python train.py --n_head=2 --head_dim=64 --vocab_size=1534 --norm_place="pre" --parallel_block=false --init="uniform" --init_std_o=0.0 --beta1=0.95 --warmup_steps=229 --final_lr_fraction=0.0 --batch_tokens=32768
Each number is 500 + 50 x the weight over the matrix's rms, rounded and kept within 0 to 999. Layers, rows and columns count from 0. Numbers have three digits each.

# v: layer 3 attention value, 128x160, rms 0.0501, rows 100-127, columns 80-159
# o: layer 3 attention output (transposed), 128x160, rms 0.0487, rows 100-127, columns 80-159
# up: layer 3 MLP up, 512x160, rms 0.0786, rows 0-53, columns 80-159
# down: layer 3 MLP down (transposed), 512x160, rms 0.0499, rows 0-52, columns 80-159
v100:608484517440439532420523546574556579461480476507457509532504567527524487459511521513502496485551582504521574549537485485535512485511434539486489452534551443485592542483464365511466539524484471529467432403543502507525450513506502539494438534
o100:458449448534549477609490460511534417473462537490414514525499543470487588484485509494558567575472441426426449408475544503465558564471564483591454508417472580572479450477487547553428559555487491504504504501482483525522423533443446490526531525
v101:443570390537485507515580549459366499626594398460541526492478481452499544496556428497510576381492427490499521422614573555350379519521520578452500521576533446452463464456504548492462588581454499505503562488390512638551527537537373562589538515
o101:528521563425512485415536429531523508519467496599550398530576522495570470527492588468408381589552432543463501568509425395506638355586565567429587552504560535509454494636495438510547382494472535546448481459665437461341371453549602457551475495
v102:485446476517557517512461503498449461492467535564530545541515567519508485576505451529597433454468425502464468504462499519388575503455511520450389504459513572532542526571559479483506524508530480471500477525414505571511426512496517443550455443
o102:558494499481383551475554465502452587553526482465579478498486439497495474458440542481454513526581564543539506498502505552567451534491485498491513420478593429500477524479549470493511476479506483513495497472553489458518556538475542490460545479
v103:503442574449514435436427469593511467450506568493456464520537515496484596510487437542442506584530522567431665572448450477567568483423466681612394507499544458412450385534519398577507411428506504487507522462524483490474475504463522526526562529
o103:553531458588412500534481559533403563476519524438518528480450395551491487488528485478610491464580536365503507531471544503565445527370541444492476432475600412534541532613519538536548584529488492491443481568540561423588546551461435446377452447
v104:468465546541526553487433509476466502488469517574468499539471542526534442517464535474560442478504453508515516465395501496499552483494540505552527518458486560628457556505480501506457448543527440514490475536435520464479511533439502496508487462
o104:557505508500422497457548460510504564525506518435534534506467448482440511456545550500485543501539546493567499441534535601507438551538464480462511433503529469432521493457534458504499512455507517537512489479474485440585594465467521519417537515
v105:481455605507527524588491475573430415471464521570493501529457552500533434589512493460517392475520542465526500484431394472408542459519488485443453501467430511531507531567518484486513458486536487499541507585464574502490478538511488440515478463
o105:575505495512371538478541510467430617523549495451576503505414477518487500448435530492461544494597569524577550500485484597576411569534458505503484481493576464553478528474509501521476482494466459446519492478508479438524581493474515531436539508
v106:515530410468435452535586530561594541532552529472451440482549570458489503542499522452490530613520582553544495470505588519505567525585508477543461482500519520495440514552431392489416454466507536513506518553563537426475451484541575451467489479
o106:496525499484563442456379506424546466452506473514542461513545545522566548448483510461543529483593524446498473456430460504462551506432499563564456468480519548473507510339475626617509513580457507570516479589430474544504458533510431493552650616
v107:558480506501575460528415469509531414525491507476491531542533480495555549540508537534442497400489528476476530481480470477417550537451472578418481533569480536567481466497466500418573485620517484500476462415440630608459443482444494472503471507
o107:551494548441442557453499519511448644566584494522509507494415452551450432536498493467486534526490443506592517536485473471582497487538632476500575494502580393528560532605552474523501420441491499512486516550574521418507571451492551496440413459
v108:393631464551475527432526541495461474520584435491515627542496519481508423471472496537437525581530563567502561532456542555545399502514548513548599549508543479474445567488517541538412486549498576506536491473503333513500511520519562516438567496
o108:476483517462508486466507456493563514503468517513525442487486432495617527467515487486526524566523479522455411511541532415452563498539501567482502498501465557496556494615493477508543462462436586483355485473469545497518490480485505549606487498
v109:510435441553514436548475446638502445446544678490477475540543490503473489596552582506521496550482601483471587496501562438563620487555515480563552479532423515547523396565477438534446540421481601527520511511492510481407434548507527523456520522
o109:572532494498418498498502537441487513517499429487548465499479398517504498462485434500504562431606602464573538499422472556422466547445484543530460422462560428499507535435497593531547588510513517505522470569484520507603599573510476476464588473
v110:466484493595529580522512495402502618473459497519496527523471591520526540493386566596581409432492436503486464529472462541485555476434473496501391480531481539530528490466553548504533506637467496471403481429432508514476495458432352496538537516
o110:530474507523468463469530442604492550512464523487487541506522486479403504549581497489473473550450486498554541481532575441517479466560463449415545490525508455425559490542503403436532483481461516444470538479569488466571592430476527491376446449
v111:502579551533440550535543442373443444460474526564520417540468515506494517573405495425522382490457417540536405491380453505455451465569585471548555540446416534505496498507548504579526449519528535473522559611540418465508538451551567457494572516
o111:553596485549468482418486504511477572500605480494518439477513556547474438520606466571519532418509666496551505495550508633508452482477302561415449498579472477432483500437421448435500463446491528508526546451415437456515558428424505530432511538
v112:443466466509634586487465523482491557543516603457493484504503541420473410455447458571464449370500431506484566560548405531443564526472402660402439540484535527591541551487539489462620535659504474480471397507477544591467496481437483489569473569
o112:488437698463522455588530481517440547515441533535421593486523595611506447547515558501490427571432353570523461523504509472569396390537650407486559545490561492554549536763528397479431513500480484509476526464612567486479487478522652507443414472
v113:527466454488489497437498529541546523484589513391500528476543492545508594539511382523408496512499599534417473476576525505531385471497464566484472466563558430440529444582464465500500498429503459500561541361413447543504518513475561551467477510
o113:472490423435562516577491395508535470487516387600560453502450413459562481464461519501488471598582488546403457531470504493470558503382587445582473491485541532585419471478499552573538503495518522502479476523572529485442379620519520461595467514
v114:472427538486556462548430474525532467513445497506467452494505527496480543514474550484517500452534492466473598469514503434455562493528482594487394515582532466440520571548470513571455401459526503501511510482518522599440502489471426489543441523
o114:612522519541425511504507520526455539494553503460574498507456469537475474463504542491478478495550593524555484472477460575509417488430509458548486425460629485564469521514489493539509575533482467511553469569535469450537500567459522488451564471
v115:448543465470496558470611482473536469535575567501488442454488565452472399531528419514520497540520390538512513466489529485460433474538491564576477513484502497495437455509518599599413516522488594504500550619554386419490480517543566589537571540
o115:521547558529424401465441534447456540464449528490531461464551555560565511469550491476490462417636585468519518556462456494551493432457427560448465532490536489497515509540461488508559569585504491521561493519470519489486549523552502520414550452
v116:522431521530488520554454516480481467494546520499504432436491463426450510562530487472431487438473456521516520497458373544411519540447469566497426506466432540414439425457486432380561511493464539478461441471473504555481415525567462472561450444
o116:560519585482444531474471556499385578513559468570523468496427561535467401486480531488516517481518482468555574551489457459604468419498570497410530545493535470578470517679511518572523447461431435450499518535555460430443541431493492491436433526
v117:497536589492427559522498485520468433526401506529524477555505577536469465496488535450592437518529442509571373477371484447524571488528479400520606507530431501555515647534532541502515487498513518505544491599489519415471533487406548471477485432
o117:521552490535428518515524512393476508452530515484473523491537575463536524439445477499457532456464581497521525476528463557501477551544333551496413547482428567526438496242483555485388533518531428464555473470434478498519543486554452637507575566
v118:469464524552527515583522505489490450531504497531474480519453564515511447529466483507562511482467469477504510537452467471429486457482539432536557500434445553508449537485519567511520470525516491474534512572468498462472517490505460490507534468
o118:539538486506409513440533499475466568531535502463535495502473469528504500441504523511445501471590581538531537486524503573567467551545445515472467479513519467463481499420484489488488469487475527504506525470470480451525528466475504524452543517
v119:514507610517475506458490483386473528479454441606521465477475478529488474480468539496619488455503495508466464534467456494472387480460594479485448516505548431418503533463543555552490404535561525475507561547483460476554495509504493484469490577
o119:465461388643498455483525533602512484534486523435478548490482506490501532534548483538496502449405533460440432447561575587583469456521444485404518454555431511452479437497408373450493519503582492468530474396451458497500540462441501498431442427
v120:557424523538525599536458464531420551440333472535483499467462531513502477531528620479561380597544460432544440531433504492405637562482432425412359530375469523609504534515466516431585451602549459482412416603552641418464450531512498463526489531
o120:420486526537405437485503508440583537519580603482551575445388584464372536509431543509428510464523511600644603467491497587540407557618497436561568569482464526458577545438512578506453500484480400484655537494386472482560668422475501527406507500
v121:523478410496588519477484455712572510525506529389518444425544482392496569480583477561443455460515469519520573522600547511597599501538360574491537442557534455490537539504385329453467577426518467471509378428487593566455513555456508580558453492
o121:562421556408550512601454462425474404394449475558499551433590569481483463534531455441446526606518459499506471513388461376375486403373669440562461486396557518600538529618534652550544577573497466519466526607596518544478407572625560494513529471
v122:495554522463506552413515526435515490474453586531489463512449554496524455475501503444459605522526488469456438467500463481457470469430538559509460529475574506460483529482523590530539408611496510513504486495620499444533539455477590552521481568
o122:401493504601531459531493567533564525504508536489461534495453548566494535538522524569542414463492506485457533487561531606591483509564516425498499542503473537480577495594495393473423517497498521510522525519392517490532481483457487512403442402
v123:555552580432540413406503450411540482541450561404488536553511471594460575461527557554473596443519548516451574506550567437595529494470560616524636506630656446502550532539483514597544521451526485486584566482463476511480530416462588584447496474
o123:465523471502563530573521499519505436477547507482458508471581420497595464488453439506547454527449534520457376484493521557443545534442472428576447472522534556504463509449562491481448530569554514517459455479536530535527381617491509480617482487
v124:485504390472532490517503526520639560543567540476500433458507542457534498499510401526537508471474471521533517487615579520598352494523490589485515443506511578455457371488539466453425537458441492515537555405489501539515496514462463517593514503
o124:520472595425582484455472463498421495512406428570468506501601521490494496531559515481502438527522393467459511560448467456516583407462583471452495494483559473493466517583489491549544513509489491521497533534568543534407427535564546450519500535
v125:478568548506524503449476491509482397481501539533483485423523599478531382559507396477531516410544407417468552492556391522402493550496505488530406397542498485424530501508457495488358540457503515507618571497396521463455415512500482539537487459
o125:560473507517414446499509524453362541400393448483525488470466502514600566368420502433494452473653594451498510505444514403610495496546503580470520490354603487607413484390557578581501598605535444455540390501600492435482477588575510555469566419
v126:389504406509537470533525493467533588415413510538496596618517508531494598498416677540557450524500538550515450458420584466644608504539532466540449539536467471520505517463617445559524514505509485484408451479502463395487531459486428466441470490
o126:518502492488467510432535488644592555571535545448506488462527374456391478537578445497519524526450546506580544501529574556422478510455372463504483430583505439342587492484487422398554487470484517500438552516480483507601651482443489474438495474
v127:595568484514478541493555509449545475484470573516516469488501516505506500515493520469554484562492466484570469482458443488456578516521498477513524560436516521463466557502423540457589501517536518473493440558507578466574580475463622540533473509
o127:447541577535488512562466520448457521478597483452515532472533559530504448491498452544487487440491555524554500541472469560556423485483409480547458542500510508522526535554523519562452523547474450521542574545499521504464493496556517548407483493
up0:489534560579499467449513490472482548465598523497429414430390461520549473549423555462433459476573565563569480541540464540548514535520490524571536482448448477491435559414520451584476521469512554521446409534529509513555517439609529550544473607
down0:510501516514527500467450437532520530540492527453536446455495471413485497548502542500526490545492512523526519561526499485535557443550425495519514502449455443524494482519502553547516533497530529527482470550525442496565518425550522521543526506
up1:484489495569455475526517447576537525546518580522468506454441475506506522488515440484574478460520489531503551550502579462548497534502443486488525499504451441439513514481516499551503489530524588519493558455481468533507544478504509529559495500
down1:435408522450551541467482482458468484574495542501456451502486512555466486463506494419497455520548465475354515479409478500447463538494438461494503545493534442436489461410500482471472480571535528526516540481517527426525534541408502417501482512
up2:534570529494502444482445495545556508539459548581412407427455438508506466537311501455510516489522494530557489493570500490502502474508517511517483546498430421509450527397495488575474514504524525510438420463518457488547522404542501467595467533
down2:570516568426534524475474516442528515546515507391505460460533453500574464546500531421501560510389521494508501582445513478483561425509505419492418574401533488427440532479505523528494551521498549462486527492637517537438431495507607509468537502
up3:605472551503476588581569414547522564566633540529489415496513480487550462529568440466383558519504544534540609613493533497563551490554547558548528497486520558507422584476508486610452434499496574503429508495477409515443468521537548481436611512
down3:503595561479520546445597534566429521486464478483418507536424406563486566386473411530480411518540473584528454513560517607506497540450521390564498642542520485457447453527591530557556462529506495502518590478540553484547483588555493498488596564
up4:502499461542409496509445462443587473400520479459460456458364450468491433560446468591534397473477530542635471526500520552561455494484457468448513520547342539478504512463463487495489514434531536533504455404450520497510493450452446504609460460
down4:512478495538501442483430450479544563513413486510549485512474505449581424507482521564589512437503551415446462528492460571500520482501564510515433518564422542522549447604537553456477491469485431534529494462506434547570554483395466535464435498
up5:473580490508430511526491487558478497479512516464393451440443458529575528575487548405537442533538523514527533541512540499552593461498535513524517526529462422546433491507471435563532514502500553505403453527511475471514553477522461499622558586
down5:542586643476534512514404518530496423567567457561437425582445348455674422612551488389499594625425652503657385485551469477613517535521508465479588529351368585625536523573407500515430540506501477502460441614443547556449450484506539430528676504
up6:420559509570449453488491475605489482491510485444429460466462487540529482572553500423427449512543537522553467502501470491523494503536509536463512570444362423446383470430495405527507483503515554502482466556489492500502539485599430503550493536
down6:559575658408509472505422489420511430600581485625420503537454458431563502539483544406436541545411599572560545510524368412562494495516524517505549492558468593552419564486493553543524459451517600512514400601441500525511436542533446469481632450
up7:587514478553443404504479505598517599522452494385406551506509396511599381545454360458486496535561526476510482520529541479473489443446471375626593455574468465550498479489481415452489552479487472496405556511464489596565388450523511550455542432
down7:485519512443471435516473497553531422520461504458470502415498553543521527517514526483545463589550432496528566517563533473486514545490462477522538507560511526532581511535392449466513436464473455488445554504492498466527488477399492619519522517
up8:513512635528386558517493438416525500495599521505501411492464451538545457508471495447610498528541521499553619540422411501500509539501503540554518448430472471449415552456497422688527530471515458500522494527366521456558543466552495479510484587
down8:471434460500555516558488472556475457526466493535460548444475474480494495572531557569505552541569495445525534523461515527520509520462474495529557467508511565494503524510467518416471549442479540507469474513513429515550523472472521522524517460
up9:465538475537528463426516471479572482567523483450506481429517525558503534466520422370507447403427441575544425510573472542558455533531503484504562516527496552485488412411528466538476587507469536506494563432414506520512478453478494527604476560
down9:518432520508475465541486483512498487418456497525475520512528490465478537477584489514512499573564552540504507517471521538454520453502453450507461411474492452523506498587489519548469509469513454507569461515528550474519447469534548443434505492
up10:412507526591510530538518453480470571445471478502401516424466435587505488549466580431550408488557474466520503517540580452518539401499522535531570504440497475458441530463511463575545564458501529528386559498546426437528490425524462519585503501
down10:554595482458532490474500493431400390489439493459588519472515429547466378504410497534526555552471517493483600418493562507412597613518480404510496466490437493517507498435619537529467548566547500409472525485596598506458502555513555476455573458
up11:445545492585511525513520510502579520487512501465427446522479452645540502487421460416456488520524484469610487520529512456511543443511545540493508415482497527526508533493509483526482527469505588507383500462479473467499503434531504475541523523
down11:512522481459531477487509427505469459489451526476420392417594462548516456484503562407555546560558557552388496625421551467452583487498506459471547490495506470524558495512520523538510496491569533552475455516431470364514513499520507428523493503
up12:520507583465449457504477504474466539525550514501483451453462448507565422493540595464511527564489543505539475557514434475500484549480529441507451538574465523468454457523435478499533585517462528510538496475510500531517472535581531499485573631
down12:513458513457480435548518554494525483475464461473494563483499504517493522517511543502474506549466502465480450466472476467490481483450541503476511513492499554459499491523460509424476534469508434492461498520478532509539496486522517475460492520
up13:519455545504528486475512521442599520466479446477467451521538481497514560472426455505486551453536438494494474486488535437484545408475519506538510456435505558508456494462493512522430498600512509514504555548413573473493410509525504469522467488
down13:535486541478505489448506541520448506526497508520483510512476535520501529507501555503518490485514503480490513530471546517517491507509509509489498487501495515474499511514505460495510523483504514496489494511474501467501514494508500512489503494
up14:416600440538549450502489534548531566442494473471506485491467570605460572565449477412494353542459459422583498441502650461426473472452457513506502465450409612446564502496555465442471494573469569521432530433458534472545542459456426507587504477
down14:557515437437510631524584461449545478495343499570471500588496492547470476476497443439431536561489424611475474477493430505418470428487487553587525372427571553378514435599621557429481434435471538506464445456573573546553526422561463568569381466
up15:472491493539448517464514504505501530485525438450423412452438476550558452575466462517453450496537476484540463556540508462521401489555506551473519523500415422529496557439523431536502470512505536546467485448535416541504532457538514487552554534
down15:553576613435536538480477462335623462633635579562383552517484492483573536612450472450571517339426528503560543446523348514483464435496536546475568479542428570700466572470501440586588631501481617457517592453594545599509529603483349458525478497
up16:531501541579450553581550417473568597495502432557509413410440537482553426502437622521524416522533553511561597542461427512562479450547446458416513458482476461530524588444409496539575477561488508518464450497544450442530665499505451506494481461
down16:523474504445450517513482485487507487515478504536434450502449518451511459495476488501524539501526491461510515524457503517489491517433473520554468447470465506521475503507469455521489500498521502522521446522482471472508469474527526505475541480
up17:575542613512404458498475546493545608510489471541460440444494414447598426497478542460519477557475538556515612602503345539546576466473560568479482569493544453520483582567437412574457483514478536499426470444553474461467498450599462601514420521
down17:522471543470481499514499475474502494511510546431473484459429514533448468546466553482527495512510499449579470485581504518550527525449436468562443486502471530476483503521476484503445438423496442488465467526502523437436478488485489447501480482
up18:556485521646521516470460530647566534441503422520475516564509472585495482486462434494442419548545516611485522535496489449522448519478462460556490481438519394444450529524530509461484429455471503520476453539438470574585420464448461633527434530
down18:496526476537572480461513558596439463469469485497463569446583495593523547514453467424469453490489510571500535523474538454466519534516428469514440482511564352553515460524497442460471388502482527504453481590488537502510431455378437557568490465
up19:487493500567488517479452484553523561460555466453434447458492469594504470574522544416511491522572467475532519537546472503523483514485503517537513449499424465381524529411501408507408493486485521553443436464522480441551463410589516495540477513
down19:506530496479615480479457517499602564506606554478478513447549554455440534561478494519420481508464515408543526472506490478520497526500519488470426431491431480480575579455532407498515404537439510486533433531599481584524406499513355461474409370
up20:511573590497399419489402512414407649536574546558429417375425469567530394466390498466565487382571496490504607590462492393555520569540558542593493542475483432563454539566527546630612510433488614536538478578542489455559568495520468465494479474
down20:628451586537394378491439549441436468515513474522561361490537464537522370538458573545515616535543599518525496533357415491563457498491542476554604426465497437527529533486471632493523583436486499531592367497420442505609575544391504454551469508
up21:468501473616445469530490502496527532501480547525379427471380484516492432532498447498566463520576508525607519566541521559526442496494481546501525509422465485369465549518474377572489574488521533521437422434444471505523579436455528542569506519
down21:538448493520474638469455462628513600484472434317523438486544476499477573523568463544573300515531627463592455442553551489584486621603441465468596499473459404544558560543598523553500510497483487418548588543567504470432490450548538457474425542
up22:439512506578467478498502489499470577441505454464375479482468463639504409534504482476496411550618505502559500563533522499512437504528528468478498475496432472393496573471503437528491498464492554525465516486534495494631532439520508488497486512
down22:469450514456634581537389476501519530396544532351401592512616546442423533523541396435512427522562582397563533480523522494361423572559504553422370478562401507585555601458624443454528551528500430451520437398550551560500459531465406401396359449
up23:567447533512494539472501516551414553499567471509404462509445432540471483469481499518506531532614528530476563557515517434517543507478480579519471497478537507449490534515568437584511508486525467517467494504546516526518456469503513532484503524
down23:452542556530534463517495490508512547497527523505491466540594501485515457440502512477408480458501553529492508510529516555509512476468504588504460569502522522450447535516472508475476488523540562535510519493477490483451486520524443470511531552
up24:519540470507391549586494507541539522552475439571489516468501462493542476548483515507516534440592509432482464514427487541530400511508593646512516507474478416536444384477519506509480535493492487523564503489505455437531564543590425487557533578
down24:490464468490497490503489521573481515462509529426516423484565533531476506445516500542466543519506467487507493473517443472439479510496489456476509500499478562520555514521457497500512470488473498493507491517472489474474467473544522464488494462
up25:408478498563472489505570472431487561553594498479456440456498407593520549510539492517479432404487490502464532501503525488561478450454486513531536495388501415467507438471573500455546529523521518565467531484527423477469554496636473509537510524
down25:503458529456453574489463459538489523516503512438434466464516491525521514498443480524470587446485455491476508440515554452484518529519464512480490531410502525509469487466446531464494487497487502473504469540479480497526508475484527456438519499
up26:496490466545453513525504492536476553442505508470439485471470471582493519571462458516506380471590494519570476515563531463486341536497453521533536499436471434439480490426522479473443590466514530541448465535540553509597606388519535519518428543
down26:505373531565503572480474507675500489398487483520438482520559581546607558450580474546426370572534516374511501528531605469576363553610443574435458450410512501486484570485539476519465457534473472505557383511493482538550515445374544375467417471
up27:542494555636466559435478523579499658497557431423447460434478427584511452602458517448438392538557475457565376528598509460566423473524526548485514507384389445538514548424542358481447479488496509484453415464529505494551569426584495505492504571
down27:530517599590588397398475278372518391547662610399423411381460530433611473632469435531687508492530606657611526465544333360483492377434499614449574484537523500474518467437342506477579619596534640556566587417568588523503518592611422412605431542
up28:503533624548434450489542480593467596439486505590463503498347472555580443579411492369490460500532470507536500550553519527453464467466513521555461518478475521449456519455447441545367558543491536516507441520485505461640526397651519464539493495
down28:495490516499493365501555494553500461474465466440374355449425482487613480539426478508475462471579474431475560503610470452474555488542456435468442569517512525480455514460474378478537536508486459469515443537629644503540405352537497491534432458
up29:475563532548453464463463518542531548480515453482476373470468427598543495552468503461464497497587512495498423541520528482554436492514555553482495504485426405418506526511485461615473474472463560498494488399510388538536404414629508496592547520
down29:507438505510626552583508416380532479471556559506496523595535553388487428589500509517535628398386633527439504557501331497522516461422545563514513426606506444520445531546506557416479621469531522530586439515541671560494466521557396395514566445
up30:489567447530482534446509516480515486551567590551448528545443522453427501554477455515486521339533518508483449586541560486531446532503459556505421528471495422492360461489483397549631516500491471511465523522562450513481472553601475521461400534
down30:523519533456548460459539466483470451457449462473468523460482605428483492461466448526506549517614564491536554560501416484427571554522480534393456438580550500510519561544529385458498555439462416494394472579508471499561442509562524535450467497
up31:513505496505496511515543501452473567489565491437416379430449484537617440563379477456502385433549474479552418481551544489534526378542527501543566457457474502497506477458535540510478433454478535525404394462449458539587474378497484431553492508
down31:520520488474535624629495453666507506496577400493513453448567522563521535504454464475382487410463418521533468616486458493470508422571495441532499495387435482479476484380532552372621500550584485592627469545548430470461538391572493475546599363
up32:512533517526513516500494495507510509495484508476477514486495489506523511513508502503484483483506512483526491486473498507482494500515510494513498513508494484509508485503498467503531507505442494467500482500520506541504518508494488497463473500
down32:461490497496490524539524476513471518497514512499519470490502502496500485496528482507499538493463481492489504523512488486504527492454486495482510501494495471485474529509485516476497490503473496431493492505483478461466497486494529505509541488
up33:461568514554473426477377465462473570398491507431422441460463426555502462529461502416502411400557541464513506526576599436529469465535498564605532464585469493492455472436481484622498551430504607496446535483494419440529411387599580527495535544
down33:541413493493407624552458508407573494512444475453626568577668586577496495524493724647741733453378553614500531502481507472596437655459422517510501452541453495513437408553620588483443474485472474455497453309491595326391571589507465411505604487
up34:512557474554491537481484488566550506558470431433432478468465527549517471572496477492443425475595505498565465509595546421513472359524508511470526470517431472469543494504506376535435518461504485527456465486554414543524511447533516528571464585
down34:523491509437486519518556497591506503490520512514459453467550604497490464617553441466525512553572465437498542561567487475515525487535537487489534436490508422481506552464465484543511535478503494519438483498537501518552435572558511495456526506
up35:505503568527439519510499480480445550410626471468348359432524445501600520523339475390543359536583525488592537552607502439558452462546502563545512463467484448479475527481544469532432468479512520500478424451592515486533410442590468472535459529
down35:494697499486348624559555420614512443368605368506442551454492544701555530541490632434597468415468518359612510508546465526381467431569496385438462431401420444681515452513613373396474597583436489517601474671531514415546421437602512462491494432
up36:473548499551547383514423417407504546455515423513457449410501476664564513520452518494541336546612520465565466531575568421471511471492505485437487488432492505498433645492556509514434475437487556517457485500637466416592562384563592483599469607
down36:452567413386508530464426493692644374554583669380642494554616625276406569410426569631424565667534424444411589614488534526367535595479472429460419555397458663402412571505688656447414496694549388559638393476616372631431434584578678431470541643
up37:488524436510476519463440486606497546402512491414448448411494522456513463464518483510504478575537497594531519502423567418607570460503388539506515444402479479366516449525520522445449447517514473506459381446559577541628445506517531481456525457
down37:521479519508495459459475525485444505473438508460490475456528503491486458578479464482522482507514491573584513475470449508466493530528497450469497468533492431495513509558607479488463437476527470502515456481442551522543523537530539437495545480
up38:481428503549566560494470395442450511524683393466485423486387484460551514523438530436424546554478623499534535451598568551523466505604559539521497415538429470431419500472501425561518643396486472505441463534560410532509466478567591525508487459
down38:501463514549513514481513501473474439568571401516497367479428525447507484458475536490474460509502444497551418468652465452481516410503589522487584484459462607514489522403512451449484547464455538519410495563518424493448509547522574431458424408
up39:483496531562486485479474483527538582473465519486431426467405487576532498502484522492483447486534477551569547520524494577531448494503527556534464546499465499393461523423454451556446486560520565531497447521490504471510579418539518544555527513
down39:517517571447443518487534476499462472552487477526516431413441523516592523493471512505493409453498479473471463549524524460528525429481498505472463595459474532461507507478480565473582501540481519425530543531540449493459497453424466498559464464
up40:572530522513519475457482468506512550503544532511443359396353511655555522507454515486498412427545515524588479461537536497484454465488540464510507433498436533459526590452445443471499462490466621513474479461457467538547526394519525473476507516
down40:582489556553381498552534370534425530480455436547448369535513519468448490415435545581516515423480551594606487613546441437583667497491421443560499547415353493458466603465304459504490545490552572514516505518465485536495504395546590530546641560
up41:470580541509480516429474450503523480465528490461429424417357438569540378505449544504574466520508461490553494521536524467469476429489491524556448531480462477462510588503472379543529616438495556504454464403520446511550488404507528488538430544
down41:469539483470528535515536487577520547445528433467477430498503444465451494509476462494461449521478491497552524494493521497515518543456437475521418586526481491515489543481484428517518445482437526447553529479520501508469543471458526523465503509
up42:540491500513482470505504513472502534524523496501407504489450409519529453584446475422475426564550491476606480537524549490554462517517563487537483526503421467498367510426485404519520531490498504532445542492587572478537480495561490463545481550
down42:589500529447567458492618486547480447535434490424503481476551501532580388575491615417513469572549488468530401561532509504437549486473460520428445490464557474510530519505626413507508578505447504501331452553654559471492401430437518367566443570
up43:486529518574448479528500428494514520503532505529450467412439455499563515492440422482548440468548510544538542508524520449555466490508465579473509550471463394460444497441464453578509575515535533510506470426474504489517495469522477511583514522
down43:511523539559488472443471416517505520523527459439435445459366453521601499508457458538544423453529484492577486545497507510543521530533518513505468544463480450443502554501488506529534573526532544435556496528454475498457492542556488525517445478
up44:438543503471538551512492538484522495557461461504512458466487535515546442578525417486455457506491437503492530474497474525471481503545471592533485523467421499465539454523493429519472481469487591525493474498425468530501502536525500551540464464
down44:496464498442523555503514574486504527524495487462490486498496510501505526478460471487521477498507474467526508495564510525487486505458481515514457490467513525475521510537521483484437482499511505500472469489477509481523487511494501542541543519
up45:461500477557459474502495522486500557412529497515358400419379476536499491503464488508512421512580469504574493494590513495492492452480515545412490527469459437487496565465427434545508542498502540549476481446485527496544534435510513445595484562
down45:494527532561539511568414493402556467499428449421439458501409459401548488493445503507501387520601516466565514530462479395472530546485553501508467664474393489409548518563410478540546497524511488420487501468600511470548555548538505411495566390
up46:542510536548499510555528414522495605548479516568448492434443402487580527545416444463493516496536515506467557533520485478560549401509465483566532570488493458466482510471518511538527528579531610520425478502472478559504495473534415490557503527
down46:409460534474462504464427374465527627441473475511433598503542562573499476417566539462434470501527506466418556506521528536501454534526389499450594591534425517418479552440527499515436547490471518519493492435503628554532589497495439489551509489
up47:486521496520502438493489461510497595489568491517411409447432428521541473515486499517455483482597501570578501519530569540586440491506532469526467492476486472469413522408520449517466459468519552510516395530471493527610527411558487504558553550
down47:511484524491489575439441443593527489532512528535461440495465467484525473509497566527476409512576563495481499511504531514503515470493490491519472525477508479467513520501474506513497489494475524438538492544553441525453515467554529476443524461
up48:557553582553471504545515482512499511528576462520499428443437487526539483584444463414401498446478498593561527497553464584479478501521536511516532462459477495501436515393436399567458579469495518512528534489469441523533541476493512460568551579
down48:567591587568424429463503524445469494488518431474462467486471489483506513458449467649529459473478536465538469497512560575546429519508540431559430458485512488500442536540460535590460492486511518478544556483512502502536580511487504503525493435
up49:394491457505444477449439503543584502479569458458527441548541522468489532535534487555494554434505494491471414462475462455498529546527472557469475523504481415465495493524514447574546493461503491511512425482519492461505529538519530502563550565
down49:505485503512578428510530438517489452465481517475454486559454450518515473496482549532538601527525529426528598502481497491486520471457509500538524477451479455542535507511475505501486497534470470493492502509478518516470503448479561512471505487
up50:537551520518489519492497408524527531481470416469531479534466468487531459545502511481469448471521523520530469497484494552548434533501474511540553494472466446528463503487366431501513531513515520521461499553513449454499511483453534500513465480
down50:542489528510488493476526532471485508526433508534488525536475519475491500500521504485503518552505531465513466476467464506484516497511475533494489511537494488513478500476472485479500492478518525486512515512479479518495478497584494505481548485
up51:447452509557423447509471490469509572421535476425423418474328470514562479545499434476474371389537525489566539481539530553541450470472465523513524563504427415413440484400500395521518547440519557517456461502480500490540611378532498571534473567
down51:495513580332524508353416491538469492526453436450497539546358427584583530420497439611502459431540499421498441462401521471560435450544494482502449495440429512455563490494470489476574487533471472452561471504390470498592490432480559499405482525
up52:498480540588424529521500389471471509466520487449411463447390431519590499509487477483546392459557498548521537539527512439534424502490486512453585544457502425485409501440436471558560521526508543522497483487486527507556493399526473533549469550
down52:496486515589478502426494416533556513494484391482508418459340474486593466457499476572530484469510464507612448507486530453537549472607505467469482492414469416414526577491500501526533544507516518449490446529443523468489474528487487467463438477
up53:489514536590428471501506462480479509474517480476465487480451400541577420602504471463459405544561535533554473544537498474540481485489534543521507463434393406409416576497488449600419524496494578532443506448466469462541504410531501532505525550